python train.py --n_kv_head=3 --d_mlp=1536 --vocab_size=8192 --norm_place="pre" --norm_eps=1e-05 --init="uniform" --init_std_up=0.0255 --optimizer="muon" --grad_clip=1.0 --warmup_steps=200 --schedule="cos" --dataset="wikipedia_en"
Each number is 128 + 24 x the weight over the matrix's rms, rounded and kept within 0 to 255. Layers, rows and columns count from 0.

# layer 6 attention query, 384x384, rms 0.0897, rows 50-76, columns 128-255
[[156 156 109 120 115 102 120 119 123 101 158  37 131 151 111 165 178 151 146 111 129 107 146 131 104 141 209  90 101 101 142 138 193 169 123 140 124 121  71 140 152  90 139 134 135 160 151 120 159  99 129 156 180 145 160 110 130 100 130 110 136  99 124 130 160  87 112 144 148 163 115 165 165  93 102 112 113 129 168 153 105 111 144 137 123 128 129 146 108 149 139 124 110 133 119 115 106 162 133  82 131 141 100  97 145 176 132 179 127 153 137  94 115 161 129 107 119 127 139  88 162 127 105 166 116 135 144  97]
 [174 182 128 134 104 128 118 103 140 142 133 150 130 109  97 130 113 108 120 173 165 144 107  84 131 147  75 142 140 164 105 136 122 158 146 108 101 113  92  80 109 143 137 166 127 131 107 116  99 167 138 119 152  68 100 111  98 109 114 171 156 136 128 130 176 106 123 171 156 110 111 156 123 120 140 133  81 145 112 139 126 144 144 106 166 143 143 147 152 104 165 115 108 105 112 172 108 172 121 134 179 130 113 127 156 146  92 141 119 130 172 120 150 117 142 171 168 136 125 100 143 159 132 110 168 146 183 124]
 [132 136  88 147 139 168  96 178 137 177 124 124 125 147 151 145 134 135  98 114 117 128 149 135 116 142 131 136 122 116  80 123 125 149  86 101  86 160 117 108 146 143 118 133  91  78 137 150  94 156 110 103 147 102 131 103 130 114 130 154 135 140 107 118 152 162 117 106 197  95 166  98 129 136  95 120 135 137 131 118 120 161  90 161 172 128 137 117 111 112  94 116 133 108 158 110 126 139 149 138 149 128 138 122 128  81 101 128 127  96  95 161 125 150 138 124 124 115 131 136 139 119 134 150 165 131 134 140]
 [127  77 142 167 129 156 110 156 158 114 159 101 134 144 135 101 136 147  92 149 145 162 142 127 185 108 133  90 125  99 133 174 102 118 127 112 101  58 158 184 104 142 124 105 109  96  64 138 122  90 122  85 147 116 158 154 128 136 169 132 117 138 154 161 120 212 157 141 105 149 135 165  92 125 119 153 158  95 157 133 158 104  98 120  51 144  99 132 163 112 113 128 112  89 159 110 132 140 135  90 185  74  76 148 134 117 105  91 111 154 133 110  92 114 152 201 134 117 122 133 103  73 127 105 117 163 146  81]
 [125 179 120 116 141 150 137 126 132 138  95 115 168 124  94 148 115 119 147  98 132 104 126 157 100 141 157 108 115 147 136 163 131 120 145 151 125 107 151 101 129  88 102 131 145 149 170 154 147 133 121 179 117 124 170  96  94 151  88 121 125 156 175 139 153 128 100 155  92 100 131  93 138 114 107 155 195 150 113 181 111  97 106 120 123 128 155 105 120 163 154 167 123 128 129 152 110 117 131 167  62 137 113 120 100 152 148  90 155 139  70 153 137 122  92 105  95 120 146 140 142 135 101 118  72 120 104 116]
 [127 129 121 162 145 113 120 144 114 117 145 115 128 142 140 150 161 100 139 132 135 146 123 110 117 107 139 120 137 133 161 145 108 112  79 157  93 110 158 140 155 125 179 147 168 139 106 120 145 100 137 154 139 156 174 159 152 136 130  86 148 101 105 115  80 143 173 183 140 111 150 139 117 105 100  89 118 132 111 120 129 105 136 153 163 111 117 135 109 115 129 112 116 158 170  94 162  92 161 132 134  90 115 105 147 137 127 135 109 162 111 123 128 141 154  86 164 178 146 123 170 129 122 127 121 147 162 147]
 [154 103 136  93 206  91  62 139 170  90 110 104 160  98 153 171 136 114 128  85 146 154 154 121 131 137  78 140 136  94 106 162 133 106 160 123 116 103 128 145 134 130 147 160 136 152 129 176 124 128 112 185 100  99 156  90 111  92  95 144  69 162 135 151  66 115 118 138 172 151 182 122 138 108 138 178 155  55 113 112 112 116 167 117 134 132 103 103  84  67 118  88 141 142  91 137 138 144 141 155 147 110  79 149 146 139 162  80 122 129  87 137 137 106 126  84 155 112 132 153 125 140 157 107 199 128 105 143]
 [146 164 135  87 148 134 177 163 153 152 156 136 161 121 101 144 100 112 152 125  92 149 158 115 131 116 124 109 133 161 129 193 146 140 152  78 102  98 103 143  91 131 116 146 160 100 153 176 116 109 120 128 179  83 129 134  87  74 140 150  84 123  98 152 122 142 151 100 103 109 150 151  76 113 149 116 129 135  84 148 104 155 128 143 141 154 102 132 104 153 154 128 184 154 118 109 140 149  91 151 140 147 113 162 134 121 151  65 137 144 139 144 122 114 105 164 105 164 104 121 126 123 125 146  97 113 145 106]
 [138 148 129 123 114 109 102 124 141 155 140 130  86  97 127 162 100 125 126  95 137 153 138 117 119 114 132 115 146 105  98 139 148 102  90 144 127 135 135 104 131 143 124 161  89 124  75  73 172 128 184 130 125 131 114 196 129  95 164 114 152 108 145  85 121 113 130 127 107 149 110 150  99 108 112 130 145  93 134 145 142 114 132  89 105 131 105 152 125 129 126 123 130  91  94 135 130 137 152 106  92 115 130 109 138 117 158 183 144 116 124 154 154 158  94 164 149 159  97  73 153 138 113 118  95  94  97 148]
 [149 119 132 152 161  86 141 117 125 104 154 133 171 123 186 130 104 134 114 108 138 138  92 159  93 138 116 196 156 104  68 146 150 145 120 120 140 162 130  83 141 173 174 120 134 121 187 149 113 112 121 124 156  78 131 150 145 148 102  58 120 134 143 135 184 131 133 124 153 117  90 149 169 132 157 150 104 138 124 108 101 139  90 133 144 155 100 123 153 116 106 154  93 131 147 124 165 148 122 127 124 105 135 173 118 142 135  97 108 156 111 155 184 125 124 104 172 136 159 176 132 111 154 158  95 144  82  98]
 [155 161 154 102 153 133  72 162 133 142 151 148 110 137 190  89 123 172 184 122 147 130 128 102 197 113 152  88 123 140 102 146  99  91 112 155 135 127 146 137 130 161 157 118 119  95 197 151 138  66 114 113 165 135 130 121 119 163 105  87  96 130 146 129 121 141 100 124 136 104 108 121 142  82 122 129 109 159 110 124 156 151  73 145 109 132 138 133 130 118 160 133  86 152  99 146 168 145 105 137 149 136 144 123 174 153 119 163 112 118  87 133  98 123 115 148 147 145 114 121 144 122 105 148 156 114 116  98]
 [127 139  90 122 160  90 127 121 148 136 110 131 134 120 133 100 105 153  79 116 137 135  85 115  90  79 106 152 144 111 177 134 161 141 129  47 147 115 105 150 102  95 154 143  93 201 131 120 177 155 139 118 128 140 138 145 122 131 125 146 109 108 120 117 138  86 185 156  70 110 122  98 167 106 129 147  83 134 124 139 128 163 162 131 108 124 135 129 156 134 120 117  74 125 146 153 112 129 132 116 138 153 111  95 124 133 168 145 103  90 170 114 167 137 163  72  93  65 140 191 159 101 137 141 113 153 121 163]
 [ 95 158 162 115 134 111 134 127 167 144 149 106 142 126  92  97 129 149 155 109 111 143 111 103 122 146 130 144  77  98 109  74 156 114 168 116 107  96 159 132 175 114 124 111 100 105 156 116 120 162 129 165 165 127 125 108  97 150  36  67 135 150 146 109 165 119  90 117 153 144 109 111 114 113 105 122 105 116 133 135 134 154 143 117 102 139 121 156  90 128 114  98 165 164 116 146 158  69 113 127 119 105  85 107 103  86 123 125 126  99 152 152  92 162 159 132 170 131 116 144 184 160 101 183 106 145  91 116]
 [116 124 112 168  85 130 125 123 103 131 121 134 110 132 149  82 145 148 115 107  96 128 132 114 127 121 128 118 136 137 102 122 147 125 114 159 165 115 165 112 125 116 145 100 118 142 106 112 110 178 144 126 126  78 123 146 126 139 141  98 165 117 118 120 111 112 128 122 120  45  73  87 133 115 133 147 184  99 124 198 128 148 107 168 105 117 127 138 103 117  92 132  94 157 123 131 122 150  97 116  87 124 164  66 115 148 121 150 113 148 126 142 140 118 144 138 118 143 112 134 133 189 116 120 130 142  40 131]
 [130 137 168 146 116 142 146  83 153 124 167 111  78 166 151 131 121 162 143 135 140 115 151 116 122 164 134 111 166 112 127 117 167 118 118 144  87 145 130 111 128 114 147 141 144 120 137 115 146 106 123  99 156 170 109  85 135 131 119 129  99 160 158 147 169 137 115 142  92 144 161 105  87 157 137 125 108 121 148 142 106 168 157 133 106 104 158 107 115 164 112  94 106 127 141 142 127  78 143  88  96 145 115 126 134 144 161 152 139 106 148 150 158 132 103 147 121 123 147  96 149 131 141 117 133 134  71 155]
 [140  77 101 139 104 123  90  97 121 129  88 167 181 160  88 116  76 137 115  81 103 122 106 164 145 136  87 135 161 114 181 100 116 149 164 146  80 159 122 146 136 102 110  95 127  75  92  54 102 172 132  98 106 133 147 130  99 120 160 101 128 136 132 141  98 133 140 135 124 130  92 116 123 105 157 148  77 126 137 179  87 129 148 100 111 140 139 110  57 121 138 141 128 128  87 113 115  95 147  95 128 167 138 118 140 132 152  84  72 131 112 132 136 148 154 152 113 116 130 170 120  77 126  94 169 129 124 141]
 [139 150 126 128 110 108 104 157 119 171 149  88 139 178 123 173 110 104 129  88 117  89 142 120 119 120 159 168  98 110 134 149 122 126 126  72 127 139 137  93 166 142 116 166 117 111 132 154 122  99 131 123 135 135 117 131 112 153 144 112 173 144 158 137 138 104 118 105 149 121 127 106 107 150 119 157 147 139 176 132  85  78 176 104  85 135 137 147 123 138 121 131  97 146 144 116 140 127 125 156 127 150 108 127 103 130 136  80 172 121 164  98 114 117 119 200 147 114 165 138 140 127 161 123 142 162 126 201]
 [123  86 153 120 105 117 117  72 158 174 120 111 129 109 128 116  83 130 107 115 114  98 101 131 151 152 122 127 128  80 126 146 173 110 171 146 159 142 143 129 135  84 128  98 138 125 179 134 115  95 168 113 143 166 137 104  93 122  45 106 116 134 111 108 219 153 148 109 122 105 143 150 115 127  95 113 138 152  89 150 186 116 108 127 160 105 148 114  92 125 172 185 140 149 135  92 146 118 126 163 160 139 144 122 161 155  92 100 105 125 161 145 107 137 129 139 124 114 106 122  91 116 129 141 108 124 164 167]
 [136 155 152 142 153 140  94 145 144 114  59 153 129 147 187 134 108 124 122 140 170 121 118 149 164  98  88 126  71  84 164 109 113 156 113 160 163 146 105 171  91 126 150 134 174 152 129 137 138 159 121 142 108 132 129 127 103 102  93 157  92  80 146 124 151 164 107 149 131 161 160  64 176 123  80 128 128 142 117 139 185 152 153 113 170 113 121 140 150 132 137 125 157 145 114 155 120 179 126 134 144 138 112 178 160 127 186 132 161 134 159 112 164  90 126 117 107 109 100  80 105 101 137 159 157 131 113  87]
 [138 160 130 124 142 132 152 128 120 143 163 170 145 140 152 135  95  85 172 128  71 154 146 109 107 129  89 181 118  63 141 147  81 124 145 161 114 141 115 138 137 130 150 139 104 161 154 156 126 112 125 112 192 120 113 149 117 121  96  77 153 130 166 123  73 135 142 129 127  95 136 149 159 159  89  95 138 138 162 164 152 109 169 144 152 155 127 121 161 176 132 145 147 110 134 123 119 143 109 152 185 149 136 136 150 107 138 108 139 131 100 109 130 192 103 153 150 160 134 116 114  96 133 146 168 151 121 104]
 [ 88 102 109 135 164 108 175 136 161 106 100 153 148 125  72 150  78 127 110  93 131 101 115 105 116 169 137 171 144 125 140 125 155 100 141 160  71 109 119 111 148 143  97 124  90 134 104 155  94 139 114 105 113 109 153 177 162 121 107  99 140 118 108 134 108  69  96  85 104 146 135 124 164 122 113  92 144 123 133 135 110 148 129 155 100 129 130 117  39 136 134 120 140 147 126 185 136 120 190 125 141 121 109 159 144 102 156 161 144 113 160 137 166 140 139 163 113 142 165 176 158 133 148 129 108  93 144 109]
 [169 153  92 105  98 111 154 152 118 129 121 138 160  82 149 103 131 128 114 157 132 143 123  77 160 104 124 113 125 168 145 155 115  81 133  47 163  74 136 127 133 133 164 132  79  54 160 166 111 144 151 134  85 113 161 123 105  79 135 133 112 107  99 143 132  97 123 170  95 115 175  72 122 145 131 138 140 131  82 112 152  97 150 102  92 115 114 124 163 130 118  91 103 142 124 105  95 133 146  98 108 120 150 119 133 121 113  92 165 118 114 112 122 146 133 146 203 181 125 182 152  73 127 169 100 147 133 128]
 [142 166 142 111  92  90 103 121  82 101 150 199  82  82 142 110 142 156 172 137 106 123 138  84 114 115 148 118  76 120 129  89 112 153  92 141 152 110 100 164 138 170  91 136 144 112 167 116 114  99 173 123 123 142 151 138 110  96 106  91 111 130 114 132 111 147 145 168 147 153 134 113 196 183 111 103  92 130 145 166 106 152 116 150  79  88 123 152 148 175 120 134 157 115 181 128 119 105 118  83 134 170 112 102 148  89 155 145 131 156 130 166  70 126  65  92 104 117 137 127 123 115 136 173 188 160 135 109]
 [158 124 118 116 112 145 108  94 111 113 149  94 133 152 119 122  94 161  79 104 133 150 134 117 149  83 139 120 127 104 104 130 138 142 137 169 102 131 124  87 102 124 138 125 132 154  97 179 112 139  83 135 178 190 128  97 127  75 159 110 112 150 118 111  79 103 136 167 100 180 133 136 178 150 117  50 125 113 143 165 129  92 172 132 146  68 132  80 128 120 139 139 125 108 121 145 123 131 182 111  91 154 162 121 163 117 115 153 126 152 141  81 103  79 133 133 126 112 130 120 166 133 123 144 170 199 128 116]
 [177 164  77 124 138 126 113 136 124  98 130 155 136 113 143 150 153 111 159 180 112 112  91 148 110 130 148 112 142 149  97 119 149  89 118 105 157 121 113 115 104 102 120 109 118 139 107 140 121 144 133 124 111 187 151 152 138 135 138 156 161 116  82 132 104 172 136 132 110  81  56 145  95 141 131 124 105  65 121 126 126 110 135 186 128 151 130 153 171 166 147 120  88 151 108  99 164 132 108 123 142 153 118 151 150 168 118 128 157 132 160  80 166 156 146  97 134 165 179 123  84 118 109 123 106 133 112 104]
 [176  88 161 122 130 143 149 107 159 113 115 144 108 101 107 155  99 187 107 130 162 120 166 161 145 137 111 171 123 123 106 130 116 129 145 115 111 164 136 110 114 152 185 150 124 137 137 142 101 113 118 119  81 106 181  92 125 157 154 134 107 156 130  97 102 101 136 158 136 155 132 149 179 135 122 170 107 128  99 112 126 164 172 102 184 136 157 116 160 117 118  90 142 124 150 101 157 141 125 124 170 141 112 148 130  88 133 122 110 119 127 137 113 120 121 138 141 115  78  90 160 112  62  98  73 150 136 145]
 [ 88 133 120 137 121 118 149 144  68 140 106 110 177 136 129 114 104 101 155 106  97 135 104 136 157 143 139 158 119 119 104  87 127  80 125 117 116 116 122  65 128 148 154 124 103 140 154 145  94 106 117 126 190 112 128 120 156  98 123 128 129 181 108 150 104 102 103 154 139 121 113 106 164 128 103 114 112 148 120 105 146 145 118 111 165 165 107 135 147 170 180 164  98 181 122 134 119  88 168 180 144 107  74 101 128 148 114 122 101 132 123 124 134 155 140 120 111 114  97 146 145 145 116 139 112 154  55 150]]
# layer 6 attention key, 384x384, rms 0.0898, rows 50-76, columns 128-255
[[110 104 124 132 141  88 125 141 129 151 112 119 180 143 146 107 150 115  99 173 119 122  88  61 182 142  99 139 147  94  66 113  87 150 138  65 112 134 114  97 129 145 169  82  83 162 102 164 120 151 126 114 150  91 116 121  72 171 116 113 141 174 110 133 158 178 167 137 111  83 156 194 120 158 103 168  67 123 177 134 170 136 127 160 201 127 144  79 135  92 160 146 151  92 168 118 128  92 122 145 122 101 143 125 143 100 106  93 155 103 148 129 186 111 110 136 159 145 122 150 126 150 124 143 151 146 171 130]
 [105  95  84 114 165 125 127 136 125  93  89 135 123 141 126 126 115 137 161 128 142 151 117 163 152  72 138 155 126 112 119 144 118 148 147  99 143 166  71 142 131 185 149 187 135 168 151 142 152  99 128 130 101 135 132 134 124 159  87 126 115 125 105 137 130 160 144 136 171 139 112 105 126 127 152 139 163 104 147 150  93 124 136 127 141 106 151  98  95 153 101 105 109 107 109 130 141 171 105 149 138 125 136  98 123 119 139 154 151 142 125 133  93 147 130 157 133 182 115 155 142 120 127 127  94  71 113 135]
 [149 132 116 144 112 192 112 120 116 136 124 135 111 114 107 100 140 136 117 118 163 139 126 145 110 114 106 105 134 149 112 173 122 124 142 171 171  73 171 154 133 120 122 161 156  68 143 127 133 134 113 125 116 106 129 106 109 151 112 147  91 130  94 141 121 156 123 183 100 132 155  62 129 122  80 110 166 146 127 146 207  97 110 173 155 184 151 145 115 106  92 156  59 153  91 130 131 120 132 125 112 166 133 153 164 151 134 135 185 153 108 130 115 146 104 145 133 105 112 162 118  88 102  72  96 117 135 154]
 [163  93 130 135 164  78 169 123 138 143 114 112 172 133 135  62 127 139 117  60 129 139 124 154 112 152 144 145 119  85 196  86 156 163 178 124 115 130 172 120  98 139 119 124 149  93 113 102 123 162 138 148  89  99  77 127  96 114 148 110  94 141 146 112 150  66 135 110 145 127 158 191 131 131 140 168  69  91 122 131 105 127  72  68  97 119 135 110 127  97 121 138 170 134 126 115  98  82 138 145 116 127 137 116  98  77 117  74 125 114 138 135 160 122 137 135 153 146 119 125  81 114 104 140 101  77  60 154]
 [138 103 131 145 102 123  82 145 151 132 160 152 115 113 117 104 157 144 124 129 146 148 177 160 121 148 138 112 118  88 173 119 120  85 162  87 112 165 112 110 109 166 121 126 172 135 123  88 132 142 131 153 175 148 118 141 168  91 134 123 146 104 161 129 104 121 114 119 203 168 165 144 130  92 141 105 116 115 158  95  90 184 111 162 138  72 132 148 202 130 126 155 169 118 158 127 159 147 103  99 122 135 103 110 144  90 137 140 120 113 139 152 111  96 174 162 150 113 162 131 120 141 117 156 140 134  91 145]
 [140 113 107 166 134 139 118 125 125 109 103  86 151 110 110 115 130 100 147 123 136 155 123 132 150  95 119 132 110 138 110 169 106 113 133 162  93 128 121 105 140 141 162 154 109  96 167  80  90 113 113 122 113 127 137  98 127 134 149 121 158 143 117 126  63 141 166 121 130 128 113 115 106 113 159 133 134 113 141  71 118 139 130 131 145 164 200  70 137 151 110 143 126 162  70 115 167 157 129 144 114 172 167 127 107 127 101 109 150 130 119  81 113 128 134  97 122 126 119  98 117 111 142 149  98 123 151 153]
 [140 180 105 157 173 106 134 119  90 128 160 184  92 155 125 115 147 155 126 166 108 142 120 158 146 119 107 122 144  92  98  89 134 159 123 149 100 110 161 134 102  82 100 133 175 110 135  98 150 117 133 137  96 114 144  69 104 125 145 134 156 144 116 137 155  66 112 101 101  96 102 162 117 154 151 124 102 106 107 117 132 149 131 156 124 116 144 105 122 180 117 113 156 111 140 169 123  92  54 133 144 109  83 104 119  84 112 163 105 141 162  85 111 109 133 159 137 127 123  84  83 163  70  82 143 156 161 122]
 [ 88 153 134 174 120 118 146 104 159 138 112 159 119 117 162  78 131  75 168 126 159 112 178 157  72 125 138 151  90 146  60 129  94 153 111 120 136 106 154 147 133 161 159 133 128 140 179 111 120 147 131 115 186 196 153 158 175 100 157 126 100 127 148 115 131 132 111 115 119 114  66 151 143 103 149 138 133 146 143  77 115  83 122 142 172 134 121 139 131  83 151  99  97 115 116 157  75  94 134 156 131 122 108 105 122 106 163 142 174 135 133 118 116 158 109 126 108  83 135 146 138 127 131  98 101 152  79  84]
 [ 93  93  88  71 102 101 149 144  76 127 102 154 108 141  68 166 126 109 106 137 137 155 130 124 116 111 128 143  62 168 107 165 131 137 108 147 137 138 102 110 129 131 180 146 165 169 166 127 145 130 123 158 132 141  89 145 144  93 146  97 101  96 152 133 140 148 162 109 153 107 144 168 112 177  87 140 121  99 154 130 133 114 129 185 100 110 113 105 137 166  87 163 160 118 157  74 149 128 135 128 109 144 103 146 124 160 134 134 120 140 117 117 161  79 177  84 160 126 135 103  93  85 130 151  94 150 133 126]
 [103 140  71  74 132 106 123 123 109 121 164 146 152 119 121  87 140 105 149 126 119 151 110  97 153 147 137  99 156 114 135  95 137 125 123 166 126 113 140 166 132  56 140  66 137 136 125  80 187 101 114 109 132 180 117 124 101 131 123 120  91 149 117 138  82  86 139 116 101 120 176  95  74  93 106 123 110 131 116  53  96  95  91 158 141 192  96  98  49  58 137 131 134 140 123 120 148 122 129 110 107 146 123  85 111 170 156 107  99 116 110 198 159 122 117 141 163 143 132 104 141 129 102 150 151 139 102 110]
 [161 135 162 115 132  96 141 149 122 112 145 135 110 115 100 161  99  85 183 115 106 174 145 110 135 124 102 136 156  93 201 108 119 118 122 107  98 132 155 145  74 126 105 126 134  50 125  77 134 166 128 122 130  58 169 116 175 160 163 117 119 115 131 142 120 137 117  99 127 137  96  94 110 206 151 136  90 133 119 152  98  98 114 130 106 116 129 122 100  90 128 126  77 159 106 109  97 135 120  85 148  97  96 144  79 150 112  97  99 135 131 149 140 119  86 177 132 146 140 103 138 118 109  93 157  74 145 111]
 [114 162 167 169 145 131 124 127 129 121 117 132 124 151 181 110 110 131 172 131  86 132 163  75 104 138 197 138 123 156 114 158 161 116 179 167  89 124 150  93 171 151 110 130 164 161  71 182  90 127 166 155 145 140 156  79 139 130 107 164 148 126 101 172 107 147 126  75 116 124 114 142 128 109 145 133 106 122 170 102 134  94 158 106 168  76 112 170  93 137 140 113 129 129  64 123 147 123 148 116 160 159 100 113 140  86 126 147 151 141 120 106  97  80 136 108 169 129 125 133 117 139 202 156 129 102 165 161]
 [102 128 163 154 129 151 156 111 108 135 159 164 131 168 158 109  99 114 136 129 133 126 104 128 122 146 175 119 108 116 128 147 140 168 136 115 155 147 120 136 128 172 140 111 172 147  76  95  97 123 101 133 102 173 128 125 158 119 152 112 116 145 156 106 119 171 173 170 107 165 152 175 112 130 119 124 104 148 161 123 134 148  76 129 118 117 110 132 155 146 139 101 122 116 135 106 116  95 134 145 123 124 173 106 156 158  77 112 121 174 116 149 155 153  89 147 125 132 193  82 102 124 145 175 110  89 131 112]
 [116 172 137  98  98 146  94 116 143 121 112 131 212 110 128 134 102 158  89 136  90 120 161 136 115  67 154 137 120 121 117 156 144 144 139 138 104 165 112 115 119 209 119  78  90  84 123 102 161 180 115 109 108 123 131 110 142 116 118 152  95 125 120 106 155 137  97 126 105 124 106 104 108 139  97 143 139 139 118 122 155 129 146 113 107 141 120 159 153  86  93 123 104 143 161 115 105 111 147 140 153 159  97 145 103  98 124 138 131 129 148 113  90 135 133 148 138  92 113 103 150 110 178 114 121 116 132 134]
 [142 182  99  93 141 109 154 120 144 130 149 108 152 172 154 203  71 146 156 151  91  76 151  74 121 112 107  98 112 136 164 132  91  95 161 130 159 163 124  74 119 121 102  53 137 148 148 124 105 147 168  79 123 170 137 118 101 162  85 118 108 177 144 146 106 142 113 133 150  79 138 135 190 136 108 143 153 119 132 169 135 146 140  63 149 120 120 120 158 158 154 164 142 129 162 110 134 134 147 135 126 112 127 169 117 128 137  61 155 137 100 197 119  86 118  79 103 140 132 174  76 131 146 133 152 164 112 144]
 [ 98 136 121 140 129 103 129 111 159 154 112  97 132  72 138  92 137 142 114 128 123 169 101 163 115 120 139 142  97 119 124 138 136 154 194 175 159 121 159 125 143 128 143 128 181 143 123 178 138 119 160 147 109 138 103 131 185 148 132 120 130 122 111 123 137 126 105 152 106 129 125 106 115 159 132 132 140 104 100  66 112 128 142 161 101 132 122 135 165 140 147 115 130 120 151 142 117 161 143 115 128 104 118 118 118 100 144 170 137 145 154  84  89 112 159 191 157  88 146 147 140 100 110 123 165 158 108  87]
 [ 98 129  84 129 107 158 114 124  63 144 162 119 139 153 121 134  91 114 160 166 126  89 128 118 156 121 118 132 136 146 123 135 157 116  83  92 101 123 161 177 152 129 149 145 145 153 168 125 135  88 145 144 143 102 141  94 146 101 157 128 116 129 127 135  99 130 106 120 138 111 146 123 131 124 132 111  72 130 114 138 131  84 173  98 146 127 142 160 118 112 135 129 129 122 110 111 168 163 148 154 140 126 110 134 115  97 131 113  86 135 142 149 113 156 132 134 163 154  94 106 119 135  98 138  97 149 146 145]
 [ 78 135  97 112 117 134 132 124 119 158 141 120 129 131 198  70 195 122  79 121 119 115 128 140 169 118 143 142 139 181 152  90 170 133 104  58  99 177 101  92 107 123  93 129  97 129 158 176 110 113 154 133  99 134 151 135 122 153 146 125 130 108 131 124 145  99  93 124 159  96 181 106 152 134 145 127 176 175 119 127 113 131  87  80 114 142 119 118 173 123 204 136 113 142  46 112 108 102 163 103 158 134 144  99 113  99 150 147 126 131 110 112 140 101 118 140 191 156 146 129 174 178 128 130 140 152 104  88]
 [119 141 131 137 125  57 164 171  90 105 151 107 139  88 139  97 160 152 126 117 162 146 147 131 113 130 150 147 139 146 171  68 102 134 104 138 122 142 100  77 163 118 127 128 113 115 125 147 110 113 136  68 114 186 106  96 131 131 178  91 108 118 141  94  83 123 131 151 112 157 116 159 100 124 175  97 101 151 123 167 101 135 181 125 166 122 149 142 112 159 174 136 154 113 121 127 142 126  87  66 128 123 115 129  69  83 112 150 129 113 143 100 116 151 151  98 128 110 130 117 119 124 124  84 103 111  97 156]
 [143 122 124 138 140  68  92 123 133 126 138 154 120 143  98 128 163  64  68 119 104 112  84 143  99 129 129  94 174 144 138 103 162 105 147 131  92 127 113 155 157 130  89 127 125 126  88  77 136 119 120 137 139 126 151 117 147 132 156 140 133 113 119 148 170 133 180 122 170 139  95 146 137 121 146 142 138 108 117 123  95 118 129 162  99 138 175 117 167 123  75 105 134 118 126 139 109 150  74 131 157 108  85  98 126 160 105 148 131 110  63 159 120 171 125 132 102 145 120 130 104 132 107 116 133 164  69 130]
 [144 108  93 150  63 130 121 127 119 147 164 108 154 149 105 147 102 126 103 130 121 158 140 136 108 142 132 169 124 101 109  78 136 151 113 128 165  92 123 186 142 101  68 123 116  93 185 113 147 161  99 117 128 147 112 145 129  90 183 117 186 138 108 157  64 110 108  98 119 163  82 135 112 152 149 113 193 147 147 121 167 166 135  76 123 151  88 133 132 163 112 107 116 176 183 160  98 136  97 157 149 168  99  98 121 153  98 155 101 146 111 127 126  87 125 108 113 124 181  84 140 100 114 153 172  87 145  95]
 [114 142 112 148 107 160 121 131 126 140 152 125 171 144 149 114 128 134 132 102  76 127 130 152 102 152 150 149 149 127 180 100 132 128 103 124 155 103 135 150 140 168 134 143 132 141 136 143 165 165 132 134  88 110 128 156 121  92 135 128 125 111 131 149 146  86 116  98 140 114 141 161 183  60 121 108 111 152 145  81 142 104  79 155 106 150 131 152 146 118  78 141 163 102  98 135 154 102 133 165 136 135 126 101 128  88 109 117 121 179 116 118 127  79 181 123 152 162 123  94 158 143 135 160  84 109 104 157]
 [103 169 142 183 112 121  91 159 106 136 128  83  69 151 164 169 114  83 112 122 140 121 170  64 117 124 117 134 131 138 137 144 126 100 120 127 108 150 108  66 111  92 145 112 166 142 136  97 101 104 128 123 140 148 131 114 123 122 144 123 144  92 148 146 130  86 137 106 130 156 169 128  82 166 163 128  93 176 131 138 150 158 147  93 102 127 104 138 110  95 101 112 120 162 161 157 117 138 122 162 101 132  91 137 110 151 153  61 146 126 141  91 129 119 144 142 162 164 142 145 146 148 172 116 106 118  98 154]
 [ 78 163 121 127 125 152 103 154 105 143  78 130 172 120 120 144 118 135 165  91 138 112 152 100 107 118 159 144  99 106 147 141 108 109 133 131 139 128 119 105  81 139  95 137 163  83  99 147 133  82 105 126 103 115 105 126 138 159 121 151 161 156 129 144 103 135 102 169 156 107 148 151 113 129 168 159  96  84  98 168 106 147 189 127 155  92 113 129 132 130 102 119  88 118 133 143  87 147  89 113  94 156 139 106 109 145 125 140 142 117 146 132 141 152 124 109 135 159 141 117 126  82 163 124 138 166  94 104]
 [131 131 166 139 154 149 143 163 125 156 115 129 164 116 104 139 134 111 155 117 118 140 100  90 125  96 131 136 134 173  83  96 138 164 159 203 172 154 141 123  61 167 171 152 111  99 166 169 188 141 133 128 130 121 148  64  95 140 202 131 141  91  87  81 132 148 116 113 155 136  87 128 112 134 140 138 131 163 174 113 142  96 105 139 101  77 148 141 130 138 112 111 137  91 140 127  93 116  96 137 131 123 143 120 134 147  96 122 140 150  83 133 125 122 132  93 108 110 112 164 157 136 109 155 156  83  85  90]
 [158 153 125 150 149 143 133 145  96 152 149 158 119  98 134 171 148 118 126 117 112 208  96 120 112 106 123 136 162 118 147 135 112 177 146 104 142 130 121 166 110 107 102  86 120 142 165 125 184  79 168 147 103 135  90 139 114 157  79 159 179 136 122 159 185  92 101 116 137 125 130 138 126 137  91  90  96 153 136 163 121  98 115 120 134 177 117 132  99 116 130 122 157 122  82  95 157  83 118  90  87 151 125 102 123 111 113 122 144 122 157 116 133 121 110 126 142 135 159  98 109 176 117  87 110 139 164 141]
 [123 153 147 156  88 125 114 163 157 135 119 133 158 191 169 103  98 101 121 131 111 125 173 114 112 132 150 154 101 102  93 140 134 124 130 151 140 146 125 167 131 144 134  90 137 116 170 105 154 121  86  82 139 106 126 149 203 183 160  84 105 166 164 136  77 136 106 145 128  95 128  78 142 142 151 138 147 135 177 131 114  84 159 176  84 114 110 128 126 114 146 132 110  64  96 152 124 135 149 126 130 116 121  78 136 115 140 130 130 121 127 144 116  96 113 122 144 130 146 134 105 103 119 168 155 144 121 156]]